Weights of a small transformer language model.
Size: 8 layers, 6 heads of 64, 26.6M parameters.
Training: a variant of Adam for these matrices, 7241 steps.
Each number is 500 + 25 x the weight over its row's rms, rounded and kept within 0 to 999. Layers, rows and columns count from 0. Numbers have three digits each. The size before them is the row's rms in percent of the matrix's.

# v: layer 4 attention value, 384x384, rms 0.0441, rows 64-128, columns 144-191
# o: layer 4 attention output (transposed), 384x384, rms 0.0402, rows 64-127, columns 144-191
# q: layer 4 attention query, 384x384, rms 0.0473, rows 128-191, columns 144-191
# k: layer 4 attention key, 384x384, rms 0.0456, rows 128-191, columns 144-191
v64 088:497536483493523526492501497511484468449511494470521473483506504525488468478493503497520449522517548488530541479445509469490521498559488508499523
o64 089:524484505521477508486505461530504522545485542520479535517519479459503542508493481508483512454521442522466506473514498519523474520441528500509471
v65 104:542490492509470499465495515496524518507490482528524475492515474518493498510494484506494451506508494544511482484470494489509484499486508479509483
o65 102:465518539498506500501523501475484545532536523513512480522539499498537539525494474484516509483520482504439487478491523486488514504536537501444495
v66 103:457494490527539554517491548526511453529476503520540485485441492463503507466515431540509510520494553462446502477489523528488522474484500525508492
o66 100:471464489460505490495493442507485521472519522464522485520509470489513487526538539473476460528488485507538446504454481489501525507504508525499474
v67 090:495488525554514550511483488525508496466484480484503511479527480501445477535534466510487522491512515511509460547484513531486499494501484516517496
o67 088:514510486497555498470506519491447497491499479515499512585477495475548482490528516480526460544492514488504507484500508505506495479499448501519513
v68 105:499503441474498525485477486478522498496549471506534486499507512474512474543516506511478483467515489500469519519511454489484531505504484475488479
o68 103:452514550523479483511501521488464479508468548504495462516511485496468528502471461487508498488502499534512490460516541532510491476518516506495541
v69 106:462492469451484498475487515502451484555515482511504501514482471530489488501533475498495487515503473487473493512523508531558489459511490472473515
o69 104:468515511546505504498499482493500493492520557522515465497487516478540534462492466493552506524499498490468484489452516501486517509492483513520452
v70 100:473507538559503526518498485489507468499533469496480521480489498462494545550554485474487520488535489553507517522571481529465509470459525491451509
o70 100:526522512483492480478488509499419478468478489514535503573520486483517475508503521490485504521501473480509513490497523497509506477523468524566491
v71 099:469486503455492470526503475483547520484451532519515519506491498454522507464494518569483540495473492465489473483499501451503482525496510477525508
o71 101:534504481530492476536514545486476503482512489482472511478459514512480476501471474497512527465483533495545508511524505491480462527541469525506515
v72 091:516479482496526505481485536492478503490496529484502510527498481505481460501504488462465520497450476530468448512499507521567522505506481487501516
o72 086:442495499522497530483498488523518508488533489491506469543515499488537556484461481491548461502507535479494515476484494482531504476475501501516463
v73 102:515523532561460517470480511502524518513552491507503473499500485495507494484546486523544500515510518521478509546500489498546492524471513489534488
o73 100:474491518486522504488477520491516474503516508487501491509492496522555507473537489457490476528473487490483496463476503501474497490525491513457518
v74 099:526563484494523508496537506504533516484495507473537495503531519480487454492468502526445518514505501486487451496568467473496478463496503501533557
o74 100:504527516499483496517491533494485499477487458530488501540546489505505565492526511533490511462527518473505506505487523493565528523549496498516491
v75 100:473519471529483516504475504492537512472474456534472518499495535493491549533503432503549524436494534492510498540499467475461508514504512517478474
o75 100:460464537446502504448509529557494503499510510474509486519500456506512443482540525485487480544497493492529492488524523485503498508475518490483529
v76 096:525489472511462526505532510512466474538476483525511518498483480475508518521526491500473488511497502532475511559472520503491491529480503502540476
o76 096:517480562538509490468466471485481517463497498450492528528535509490501523501484472520494533502510519486492509457539464494487489451528450511473526
v77 104:475533501521520467526486530503507503519490480464542513475522479482539514510489482509515483522511483511516487450511488554514491472450491522481479
o77 102:544529519528465517494466499501528478485483488511500486491502469506503536538537547531462528510484440490509481509496525469482519542547493496492478
v78 093:510464489461462469517493479515503499537443495501486499497511529466480526528516437577522515518512529509468508523509513528506501477493486466515488
o78 091:479517505504503481472516516483493532514552521508520482512510533524521480502480540497508518498493508507562468513519484473461515478546501473454493
v79 104:463450501518541512522496461494514463491496472494505513512478507484484468490530493511525439515480502492519508481471478467484505587496519508485452
o79 100:530519516532477489509493529528515512528433540505499508484468481490493493507466524477485503522460493517496508515502478524471483479485530528505495
v80 092:464531495456515481519486554521461526491475511509492471483452459481535524478492448457503516519473512471525496561514518460482545467509459494490498
o80 091:498472499546427534490529493505536499509497507493534520492490464447512480475506513511457500507504483514470511488482519496481502554490520502507461
v81 099:477501492470517509504511504485515491493569522469513486458510497506501537455502532476503511484489506450547487516507469508521516544470479479446490
o81 100:490519491483462461516476526486509417544463537524477482489473519488489466489506479491504508542494497506500534503526487539468462469523489477506499
v82 105:470486496477520515521467516493516508486474502518528503499442474495501500507501479514508518510488479473498484531503505508449515537489496521507528
o82 108:487486511495458497475514471519469507500467536451525488493533488481510524476462499480490453509528525487497515496469493519519502525505509514510493
v83 105:547537507535536518477482508489459511492480485474489474542480516483451483502488510544491454509554493482482541504506504473480486459517490522558527
o83 102:484482510492490533506506488496523517474479493520540504507514477474555548485473473472476512447491516509491497505501515515483532529487532493476523
v84 104:520496493542522543443509473501518491451519538482466480487513524509452468503538553474468498480527510491512457557508480441500460509518501500535527
o84 100:523508493480504511539470514493440473509452505511501522552494495489502517467469449478514489452506521482493558461518508535516481488468485486518512
v85 095:517491469540496507453541487512486549513498511470489478486470564533520549458516500455496503494490503483493507463516502488538510481515479499526537
o85 093:478563497487513480531462513451526430526508493518515525489488547552502486483472530516534493560469500503519510461490499522492501507478485495478479
v86 095:498515495507511544536487530509490510465466500472513518491544469542488539582467497550498505524499515554504532485463498555528458520458501496514495
o86 094:503465548516520488474522456497500546493524499473533503506515474517507444493557497496509500459505461497481474533510495452491525489531505531474494
v87 098:441472531478467496481516491493514498522518538484425499471489502485547537485527499568486525510498460521493523482530483476488517506499510502525546
o87 095:538496520506496508511498511472486459449514471486533524494482481533501459468505510513508525481475515477504517507509501519503503527501535541499474
v88 096:474486486474422486487493478494492544519455508534481497526496482483527531458516507517482513479476486476506481495542486483451463503505474477472491
o88 097:502495500519560490514521503500511483450496489489482474467483519490463480517493466531510506495513532495494473500484495545490497478513504510507521
v89 094:533485485538474514525490504490479508479476493479511512488524478551500486470484533495499554516514492460490479491500487489533519552527498491532491
o89 093:499528490460544499515481483498527482459543484493492484492483510475500493465545509470531471489529518536486494499464505470510483447435493525488461
v90 098:458473519497507513517525491521472483512461475504451507475518507484462475480487465492522499526517493521515489497511486505497480469527541506498512
o90 098:522490476526509510467535472543532547509548507497511500544500488484520456510576549501496504489509472499502489518486512456525471532479502499499513
v91 095:459521504452473471509500533524491555525470492501499528515573492500474501502541481512517532521519474515501507458502518514545515460503500465504525
o91 095:476502518546483489459502500490532455533501538494501482476492542485535533505422485513522483498492481486509464531514480501441499524519485481471482
v92 103:525463526567523545494511499515499479521547501496498499509504487476464446466476475469496452539514522517484488527472503540493495508492520523528515
o92 103:503485518501514484499477489487498457497485476522499533524484530502516556515536505503507500536510482501471528481515491494522467462463479468502492
v93 102:457502503554490492463512497497505484472500509521464508472522518533508498469536548447483532469462511504529451500499509475526476487514516510461513
o93 100:520534482467504499549478528482473541504492477506485496513470493462517486511505472498504534522510505465489520506515486516478475512476482491556468
v94 108:526469408450518550477452529488518483466451494533489491497527512517507520503477497534467479521501505487485540528487483516455519511522474501530518
o94 103:476492582504500506512504519507455508491513522445502472539493506482536498508526430485495536482468486516548489492487519512474476474513506512508512
v95 103:510476522523488511476466499462522496520507521510492484520520508489537526425543490511504505495478506489547493507519458467462536535534527493525481
o95 103:524505516492502509541495555510491469449513505500459491540445496493517491528525485476507528498466525490491519522491512511477455483506465532521484
v96 097:541477530514493526475492470501497441483499503499513454527533486549448480580485522465480496442504474528498508458481547490527469479511501486486450
o96 094:506495456470519529530507526544510565523531499509511525523511479502552531510469485517488505465500533536514520494492483503497484485492508514472509
v97 100:507502539509483501509494483466518462547470496501454488516517564496503524520493496500525516490516521496538502506536489507481541477480505521535505
o97 097:509521476468574515496498518499519497457547500514513477535485504530485476511548539460530515494477500487530497527482518485504497499510464491511506
v98 091:506526486516525500511492501509534494503500538486512495503497537544495497459534524543438544488506480475497433490572488460476525527510463509485509
o98 088:497511468467503532516491506489484506441474468529484487502488477524481516490469485510503467484489510461489505506476464565548518484493495467503488
v99 104:444474488467515507494484564480508473453541523498471519452482520507492545529519514528499515488534491461523515546530501511459494469534464506453495
o99 099:490517506490463525482473497523482513500478484499530468533521479478503506484492466546486528481490506507519503510458522486494517544483516489535479
v100 097:464491531482489506514504500502504469496460443535568499483453476463515458489504479516515483486503500480463544461478503493471500467490501506487461
o100 097:519504502532479510485499460520469539499449532485483478476529492484507545529516534508455524519508496488539438512468505507475526556530525510497511
v101 104:530520507518514528489485461512523492519468515472503489508516498555510502459489514518524481515488574454500498483503504492565497543481502496516461
o101 102:488490482482560489513500502504501545491515495510474502485453518521495463522565473463518457521490478527472472470485476532467467441499480480471515
v102 099:472486521439514478526490508498471508486504471523487469511501469508483509533467477492503488465476516477521474523504497475489517472491459486512500
o102 098:491462502531466489508533501516525527543484556504503473493482486449508456486520471505463498550503510513485518520534495532469484536532512489517502
v103 103:547512559522522485495515496497458473524557504483474500495519549525482468487512487445517480516506505513515499498453509504475475510513533506526500
o103 101:486518471483507494477513503512507513528468496556473518524516503471468533499520544526505500515505542518467532489527469473520537469478526501489518
v104 093:538452491490469547516534529497496506501562538494489502489530520539515519515456530478503548508504533516496498532453474493496490499521489488486499
o104 093:482495473489532508535477519511510453523529476468485486507492482487507437495554515494522482499500479514557526519522528467533507509449516499515496
v105 096:484474481502527490523492503513473515482452501531488493504494499516473538472479452569527479552502488473499557477511551487507535491532470480535518
o105 098:502499506507453470489508491513513520502537541504514540478482516474512503500481482516465526471520489533481481508520466524483481490500525518471475
v106 095:515489533518523472525523464508495524509534537492493487543450523477490493475490479492551466483482493499519455542535501493488492550464482513494532
o106 094:508515480501489494484499537514528488502494459533498540466515508544444523494506552515482480555524502512460505450531462507532494516512522458484498
v107 099:501491494528565478529474469509460471479509513487489529500495496501495479466499470471485497536484498522559476480519531486452536495527500530518530
o107 102:515509479517512540469510502545529551499511465527506507523496471508520511511518542526491471512492502486469521543479503478542511517456514484514473
v108 095:544515509489463500544463494485510499485460484489496507561450470488488496544458508501494459491519499479451512541477478472483509517478466508493494
o108 091:484462488522522483476533474476535483465547525480502490467507469522477481466513502459466494470510530512507495494487528488510493511518510515512527
v109 091:539496493523541517487518536522504500484527449520491521484503508480481499549465510408494533478500536464529486528528478497415533465487473525482482
o109 094:461471522472489498504500480525467493511507529492508444535513479473484517523538524519468481535520481534529503538470541472549473509484478492521509
v110 100:411486537498502476509497471519497492555455511499540501504474477477496471452509478543523502499485473514536491487519521495500464501440503531514547
o110 101:524508465535505500476505486530540559461503485488522504469525490505531533519489527498469451485510493465500477489477458539483548532543503470471486
v111 098:504480478526448498508451477499526491498496507492501489465512513508508533485512489509538510491497505527541446555476520504512471567491505486526481
o111 097:481500520481535495473496531477499464522528501499491516503477539509524490494478453464526519523475519508491529445509472526460496443496498485477498
v112 093:548488511513498491473522466499536488476532503481503510476492528532493474529477548474485526499517497493500494479505458489523493499505521499490456
o112 093:511519531458518493547463525470429521526494536537476491492509523521453484499517477497529526490505501532499510507516515493521474473488500509525531
v113 094:476459512460503513511452504488529516494522541500504487500491503489458513485481530558484526543518491529511492561536478454455509518526527499521525
o113 089:483473507531487490492541491496459518494504478508502485508536460493499497494476472488519471457495515468469540525517496559532513485510514474513520
v114 102:511502471517437522490488521513497520478463498489540494484484459487473509502499473507483533505538511542492543505483490509520492480501497488511517
o114 100:508511477527530470519506530494491471503520572488503491504522497466543509526509477493496485439516485512508517481462515476516471523511479522501503
v115 103:526531483545521454503543492500508502483476525556520473506499482469497489503507503513452464519500480468481491427506524466522487478531467468513502
o115 103:531542508517458481488501521500506547498443474492487561496511525520484548521470476532477523510502501508478485439501470495508513530517531525482514
v116 095:512417482496475478494509486516520463501505500516465545491535497521512526510496525470505513475498499458543514502511503476490515491519496521482471
o116 094:517535486476527544506486502540467529496555483507515482513494509492503488493513505506509529480506540489523490535501526508490548428465505506551516
v117 094:515469527529484505483538514486506511534502461552482511515553493501462517509504540541508545496483484503503499480522471461457468521503525488522463
o117 095:499488520466555477506498517534495542454530498465515480549482481496511448557538494482487515490486520500549487539483520484504498454538481519520536
v118 093:468496538478486445513478513492501467545490491489521495471472476488516516466486469498556486527453522482555527486460554499481512505507514524535483
o118 095:515450482528485544485514484521532544507514518499520515473496477478522531506497516518458501495495518501482491547499490492466503564480487490486450
v119 101:489496493475510549485486490488489475480517514493494513534502483557503497468501532541438503553468495516508478472515479456472488497511488528494467
o119 099:532492474523528510553484514505504517493472521472492458525477464445520458519517445506491480462495500477505516534472509521523483499495487511529498
v120 099:505485532526500525503510486487558496474542512462490506526528485483537493515485529478524516497485512543505478515529479508537498522435551524478492
o120 100:489525513451506493523497535467462486492494485499507483515486518530520466470510456473531494512482521454475524528485516486495498478543484498529519
v121 092:530459525541500492500538507510523508479516536520497495489516522506453503516488542526464542529492502502476471469527488515492487484518514501545501
o121 091:527515536475523466505487504473459490504495461522515531544531562510510474500502495537531501518512483489506531473499508470568515468524500513510504
v122 100:482491528474509503473489506493480483527505538492509506454498519526485492456449518483470512521497506504513469456488541485511473475505483537496544
o122 101:509485440506531511524507475506514547514501507497502500499517516482522500487483501512539485493521496458482536560457457532521541561458536486487441
v123 093:470504479506474510502470508477518461519484508511516513513492438494534471506529533548446523468463491486479502544533472513492494537470512485496496
o123 094:531493520515534496511493522491449516438478504483492480544505487463511506515477465492505500466489526484516512491482494533486481460536474528541494
v124 097:444475514470496502500498529502512478483519519532512493465487435550483517507487542469478524515470504483512459504518499493490513507502480506454446
o124 094:546485504504487517540491509537470507493477488473486449496498482456535467515537463511501499494519494472486513511471509509500481507541481495525494
v125 098:496511483490492471530498498485505528499503512510536514484460502455517497499461516557528528498510494458480445506508466517502509526474499508521495
o125 092:472492516480495486491490484479487458480503500483499465451524524535438534473483519486521487439538512480512491524462523449539488527495476516461510
v126 103:485518509539508498508520517504494510487508492493504510536477502481494486499537463493490536525484446528500474496530483490454523535522511526510480
o126 102:512486516497494522525491504532545519474493471483489502506514449500513504500524518526504437502504505471474511505490525460558489521509492522496534
v127 101:524503481536500501537477490453550498493536525462487502514508510508512489497508529542529489487475486487515494514494487473523486569460489500488480
o127 099:499499502497519507514498543484487494499487489528501477502490498527496487463465444471522508459463553484472537506557511557494480478553516499514519
q128 109:538494512499454538456513474526477540458454475515500503495479520473504499501547499530483546460510510537483492478490476535508524519480507526509498
k128 104:473489487502499486516491479502561536501486558470505479524482519511513505470513482514495484540505505470506487541534478455508516522472534512512471
q129 107:487469470508472467500530491489490531522464520507527487500498494464503535499457483528500526475492461499519485537473504496461482551467509446516486
k129 105:478500461503439489473513475501469513511478484480514500516521456485514507508517458517498516461483471487493523464549504521482510530463500509497463
q130 114:492484496488470493461471495483475468516493489475507457526474511535558521518533507465511517480473494469488511522509505524462483516501489488496453
k130 112:502526502472482507519493535469466510494499481490511499513489506527475465488474521510528508507527511491455507445497513554518496518470484518509501
q131 118:534509461497448461550529525487513514494566471501488513504512501496486439521517495468507485484460494420495512434514466496503488534452493503504466
k131 113:513495467446487515529444513496515452507529494491500516499496495498508472505487512516509482516530499472506547482501468492516491479472490492516449
q132 101:559534490494494476545497551528481534526482524477501499487463515490512516538530521496503486524469478478518476529514543496472488490522459519506469
k132 100:517453492503504474470490471497496472488466526507482560487485488502505488506448529500485511528474487501504467502438486536488498474513473505522476
q133 110:495468506489519561541459474497440503450526470484521505531493493481508497543502511520539514487464483463498511497522466519459515518473439488512503
k133 109:522494483532535517465497490545510506484484495513491523493501535497477537505494486492459552479539512506481491509504497446527509480512487534472472
q134 091:514501504537544534531508532475504486480457534510523529466503488500502534499511478495517452508478504482512508442509480488531497489505478503476522
k134 102:495439484514481485490505441477524509469520517510497531453482511458509488514451513497483527501507498531522498540460542478511511486494472523548492
q135 110:507526500490522498488499478507491493514542513474484462504461512499509475476507489453488484483466561515493502514441514497493485511490523514547486
k135 105:492501513523545505498487529506521490481499472509484460502515461532465490486524517496507473503458509411467519454544477460519478485486468483460522
q136 098:428489481473448503538491477497494484515515531467529473495466485471552476479502509519477509469497505546497469523503537455489485542458556510528447
k136 099:509508503522485479502525496526473498555493499486515459515498494525484469499493464526504522497532504469480517508535479526479483553475540476491472
q137 105:497453527489458481513534490521437495510507513489495474467451522449512453492537481539453538499491494501519525540516517439482499526506500503495473
k137 108:502515474497512493505488491518514509498499474473534481518515483508523491484513478511485491513529491475516508493518461516474500543442507498478478
q138 114:482509510530530505485495552505513497500502490538485529511535512532498522464491493488521469516504506486500514452492514469502492557465498471465515
k138 111:472537456499445462478482526440483504499499468495522489453507520485487530508489487481513492506473492492522504511504508515490535525495516478485535
q139 085:542508519504505482502500544493495496506486479546525517495485486537533485487498460521566529501535471503489490493463499518467515512502438507495482
k139 098:494467494489509507516499489506526512462511538514500533463487521472506523483492484512510520492470504510489489547497528506481508489538468555558511
q140 111:460513486503504495483475512490455532521539518509521502505507478516528523519439454484526496500491526516553436470487497520497528529487490469479492
k140 105:499493524492522494500526470474504491499478541501484516443510518479507543499501508483500551501463509554477488557495535500492546472532494504515516
q141 102:547493463505512496525480494499501543545480510524490523511511478497485564500453492514528491581519481538508502551495478553539509491508521518499549
k141 100:510483552514478483488527499518512455496469510514465481464497497496504560494489501526531472510499503516528475458502512497522481474499475451505542
q142 093:476500535502501540477463476487473496506483465452494431505494485499484500533548578492509496545472565504453474517460511527444463492487493513507489
k142 098:510518525510532523502504516518475502494495442479489488539487496541456489505533527486502482480505486502494518470521492520509509513483509484442493
q143 111:494501501505471489550527522530512531500508504521506494552467460521551530490490463508532519479532504478463513523489473528532474499486489515533563
k143 109:518485499502490522523494471492486498526558535498515465504505467493548532513459521490522470506492533521494489510454500498481475461476488538529509
q144 113:579504545466501531519480498487492462512495502514470524530478513546464526486504510535509514475513536498497506521528503516546488480491503509487516
k144 111:514531520521520490475451524528523497447486483531503447537473515476470488459494501482472492517504496460502524481501495520537527517450475460511520
q145 109:487532457500447488475485514478462551527490524501536499527504500488520457462452482544501506496550480508534472502480496507507546542490531505534462
k145 108:499517503517470487502497462495526473535505553511495533447559498454534513488503519512445503552500479480527483539528492481490559547504528481541457
q146 093:492493477499513504517463523479478501519538503493499486535467526514520518521466469491505472494516480455481510518521488527460477513529465522497517
k146 097:520488510489489520522504482439492464494499515484501505483487500466476492500493547481534512500470527533524482537453493497494498493505489533553493
q147 114:545503529514488469491509471523460463461491449489460501476509523509511476517528508502495533463504505527478492549480519466517484481517536496480481
k147 108:512495495490511481497460520544508517467468437503537472545495495503493501494525508479486492478519483456497546457523461507503486488441468479469528
q148 087:458522521489498521476496488517513505477531471498483522471454522505538521525510503475497494522485507507454476497475515494486508526471552495517494
k148 098:493529499495496493493484496524451487548516467482511460535531475549496514488536521491513498461494506475496552430522499492482501504476487465437481
q149 109:513489498493468503514513489493461461538488515466495503468476501500516500496480535512489496469543522496530471535467524496520517494517538519480502
k149 113:524538532493517491507489442503482504525496477530514488542517497540490482502504526508495510551525500484521498529544467541486508528491575516493487
q150 107:512480500495470508467500466508515544473501497496489493508524476480487555534508497518465503531513495534499515458534483526503478511504512514497519
k150 102:504515465495490497520498515492520505495473502466518484489508512491494492500527438521515520511502505506505489488490492473527488541532518479482486
q151 108:497499544513515513495496485516442507537505525500522500472518540514495544500486522465460471527489488489563530483534512464501520483496507484484499
k151 106:519516492500494504512503550516471487480497499508496474498536482500439489518523490474496530459492489489486484464538472491505479502434464444469493
q152 108:508479527465454447482544487500502424507477507530526480477518508487462501446460510548505503489525465524508523510529489496552494482491525444503511
k152 109:527517483482493465520497513535514519490442493515518460526515505515483473498516448512474464508511465504514507465536512507537505537456502469465504
q153 113:462489505518546496506498526491515482500521487510460479492497500473518480516549486474472509516469492493503501509480503548473530489518530488496473
k153 109:526527494478485470497511520495460479475482483459464503480503559489479496523521514489505497472487493509468507473488476516476529473519482456489525
q154 109:510432465494480522476516528500487501550500500495494455509508524499494530527518502516488492524521483491551512505531531516494529481477454523505493
k154 107:507499457507489481534472511498463528538525525516490533535511550502520479507487471501483572498489519508495521486475526475540509528491455497524480
q155 108:465527488502488525517516501503501524503539541518507503544490481491458483514486528475509483476498556434481479532466517539518475486494515484500505
k155 107:539538519491499528499485507515501511501518464493458504510535491523515440502548515481505473492504527509481524451524500473493482524580496514487471
q156 106:508460499492472455464524492506481502504440503493537469449500475473497498519493496530495533531498434506468464517554495484454515497520505488477449
k156 108:494502509521475505481543437532481506491463500456500486460498496495488492472501487515487513539529488532535488505506463534483501533492505530490494
q157 100:514481515493534542490515502498503511515500491472492495463483494477499529523501544535489468570500491505466539514458531523446482529497489521517486
k157 098:495534485511475506499496541514506516532496474474506497540545499530487534508521494511513496487516496467496493451515476500504493539460510471481514
q158 108:529443502434452467505528515487554493473495494464472485505468504495501473522503467531472522502497463523476506509528514528514501494502484513514504
k158 104:479506474500496506488518514498519505502530556492513494534524502506534505484475454486506475518479502473467516500511479515503478530497503508512479
q159 112:485460515504502503475541523509495513504500480479535446492494539513497477508512466547470525523503473514535508538490494465474530496497485461484491
k159 110:526491494514497479504480498540501512507443461471506469483468509499504454490528478499475528504507487503518497485553508519480532520520509478473506
q160 112:492454482453504515477502477483514510493528473481507486508456488533521442523507462530501519495530491514444493473486484518451523532469475559494477
k160 112:507505467494513497488511441507577523498543532468501504504473495509549505452537481516500528535516493475496477554498492468504483525456464551506509
q161 107:503476475491510497502499540493458554527492501481476515518512497515481546547543519483497526495506490507503500520503513497515511494478502508469505
k161 104:512508485481500497524451506482460498480495537507510527455495539487492501525473527491502494509502519466470493502475508506508500475509455490569516
q162 113:492518511499499493475480493508485473514511490489495486512507509517508486452492492541525500487520490517479450524527508498515487464501478497451505
k162 114:478473547513555544499466505509511461504524439551510537533458495520491533508518509477469515498483538508509472525430518490467506472487501521512495
q163 118:483501475476471478507518515507466502521510501511487491497502514514483501514479505492506508543492509516518513512492514501488509538504477499482481
k163 117:502543471503460470521495508469515482506503482554504543479526516509502491512474471507477486513473519492454491456522505508515532480508522475528473
q164 107:511483487490502524476482510492507494501486508481511502479519507470506503536522542507494467534478478529520501496512475535474529501480513507503520
k164 103:489492530500479469527525477405483473514504550474489535478475502478509474510439495517503509455499499530519472516501523538498532497536516515499501
q165 115:507517475455465508502494474473471482509537486523503526522470498521495473469479538471538490512534563465481480458473505541514511514463490522499469
k165 110:484565490493501488483497491511518491527522492566486543532552492490475535483476518513497527509499482487480525487496502524524505531470532539475477
q166 111:468516504492461471480535484505469497511498505509486470489472523489481510497521481528486501505493510531498516476503522529516495506504489507495478
k166 104:511544473496476479521502538518532482506503483512516477530535508521486461511507467518520516514505475486475525473545468514534518534482536446477473
q167 110:509474525507528517449505483519516505494542503525515489501500539532465463530505474522496496506483501540480515542480504508473513475569459468514524
k167 106:432528478519487531507479559490543443506497488534487502476510500454481503528542510491518500470468484483460540459540482488484536490552497492485508
q168 109:512485463488459441521513531528497506530523500511475509469512534507453472533484482454476476488522503491501496541537508462514514458526511483492505
k168 105:501490507528519464537491526513507498478473550490496481460520511491506456508510484498492493533470497503479496478491523468548469464517494500549500
q169 098:490484468513467495482486482504517503477534500511519498492496478499461545511483486495475490547427520450519493483517492469477473513487472463511485
k169 097:479521480481506541496507555492485513542503475471509485539507455520488496493521481487524496485539504533487551462523459522502488518495506472435496
q170 101:499489445491476492528505535491488525545465511482506507496506522508549492513430477520504484506470485485525508505469517483491536506490460490516467
k170 099:522466500520422460517507509532470500492482521503485496470504491467497512500477510528457512517486478490521517532525493513495509524491481474519485
q171 117:534536512540447454552511461536487532504433492499501492490518548492509540515512484499474527515484442505534480487496511515508535455525527509473498
k171 118:497492504518472501438512519510447496490463516490494507502494520517456498505472494515528553489520500516463506506479487554529441500514505486481508
q172 114:518503563495527490506531478514513471504507485449497489470482514472515443470503526500485515474532488505496475548541499464538484453514546513471506
k172 118:513467533495564529488473467550507490476483492458517446501472493521493468504502506490505467524529478479526479523495479497496455505462491464512550
q173 110:473468476498447493473493499492478565521458508518510474479555468478475564481485502496480541564491505526532517476518484484533494515458539490502500
k173 108:523502529519489505510535504459460528503501516480520511494526519508474508540510476529493467487536516505487480486501532536535498497502505472497465
q174 114:480513505498586519482501505491509487463459493504488464515542545518491483528523571472481458511511499512518531474465496492526510480499523502497512
k174 114:537509520487563505508508536537477495461480465499513506467505542517462532507498535505502530475505520472519478488535556501476490480536512461464517
q175 091:451497515511511542516462472501468529495523534528499488519543489479526524516474513540502484509479500472483506496479519474494493536446489488550485
k175 095:481501481519490525472486504495449485526532504518496511506515445530477529497523546481536499469491524497501546478525491511481499537509517492456491
q176 097:483542471519501535489468492500475542474515528531505556509554492493502542552489484512512489476527504468491542498480470528513478550484500497520479
k176 098:487516488498500485481489505453485536535503497481463487508522493470523536491515531501494485488512519511512518523524489506501548511476529491468505
q177 106:499471494497540486483484489526494530481462519515465535513503507450515544526537497545504514490490528515543485490550504543508493495518535428431528
k177 106:552509508511498483506488572532440496449474528489493463498472531520486478485507499488487502515468501480532504510471497469520508509525458468530562
q178 113:519471543521548551502478520477517491469436486479462524481469512481518532489482509517466508533517481502522493491525506506507493480528506513529498
k178 110:504476501492523491448517517536476525484482496458534468532430510499519489497451519495509529529541470493535464526497497522468451516487498514479541
q179 100:481470491492522524473474512518458499501545503496500465511496457504484495492507520469499514485516522499483502544479500510505489509466502489516477
k179 101:503552477523515491526473505510514469495500469499503492514501511509487501499502514478488478476483497448448547437545514487502533479479454490485525
q180 107:519495498481507546507483471518454518455517479478522523531495491496494461554498484498517516476548487497481519499450465511480486488520463537483469
k180 107:477498491522551521479476447513578529482523546496502513468496516490531530489504511485519503532490466494496481532530521503491522496489511549519533
q181 110:504514500493536494499487486481533464517525519525486497519512483526444521493457497472542456499533533474495509485483509532505481505476493506487532
k181 111:503529502482484511539543527490564494495535502505488467485511500488472499458509515470529495521499514534495514488532513458531536481520475460519525
q182 090:464520489467496495480496469525502514517501517515494473481513487519443529515486504473495517536472536522483464512481544479478474473519521513500521
k182 092:493525508518495526489526515504505487553493444476488474523515484502461514471512485466534495464467522503473510462527482506524520502492493474421518
q183 112:505501507521481474545491488488482503502523480453451447517496505496492462487525507466496459485492499502504488522512504467532478468512562500507515
k183 110:564482548470548522511486520582493493477488441494510475538515522524494457538513499458485496487529508488474521464457476498476457493498485477488500
q184 112:503498504498529499502491482481482513505506495518500472530551466520497562534498450522509465544516464524511549492540465515556507519468503480459549
k184 113:490519489515486486503497471437493474541479523510460522516502505526510527513464498506518481466501535559518532509475514553549503541493519479487522
q185 084:528520488503477468497499507494513485512473516508489522468508527501487485506533481498512432509530481512516473481534493515513537448540483495448552
k185 094:505474499495483502529510507489549459503497542506498499456480538485481501528446526506500516524499520498516488543489518489518517473534504519573506
q186 109:484488508477469493496493492476492497560524519525525517505506487483458554521460501523501473529514488478518512534511519498478514515515518531519496
k186 108:500526508535431504493560507515506456510483525527495508500537483473495502460497488510549508489532494516450495494478498537541511543454541448483472
q187 105:504495517480548480496479513523510469513484503495491490506520459509477524534447514521510463519520515524507486551506497469494509480476504491484515
k187 100:482501527528526478496523517481515478498485541497505525453476533462506499478467493510498471526528492534571505505510525498524569489525519456497528
q188 104:501503459490508518481460490492517526473535485476496539529469482489531464545505525479506484475537543485444471515485463562429483491508476532488480
k188 102:500482512490561485498529498530524516493486488489496487492471514458562508465510508487501516510501491553489502516451524511493498469507514515487500
q189 110:533541523469499503514535502501501484470520509504446550507529527497485504500493476492483495505535510490465507465499472497543499494491510488476496
k189 107:476502480478527461507481487436547509536494514495504520530487527504511510506470540487527453515461496510474507551490523536489523518512483501522537
q190 105:495487486493451484475492476473484460517462538513515498538472470472480512451482530522493545495455497473495488523486505524510530546451506538497469
k190 106:516517529491473514504548495464507480510525512487484522486514489506480521471476519548493468522540523473557509497521471521496522560468546507523469
q191 088:523513555493495550521520471500508487533526553494497482489471478520532524487488551513473466494515561463487509520487537521537511473461523499501503
k191 092:491524501487494463502500508517485475525484464507488499574507466515483481462492509504490512483494517493463531469508475497505479529469528498476518
v128 102:522517487515535531494452472487458486453522488481487526516551492518497453488484492495500463496574488488529544567538478452498525499511509493507513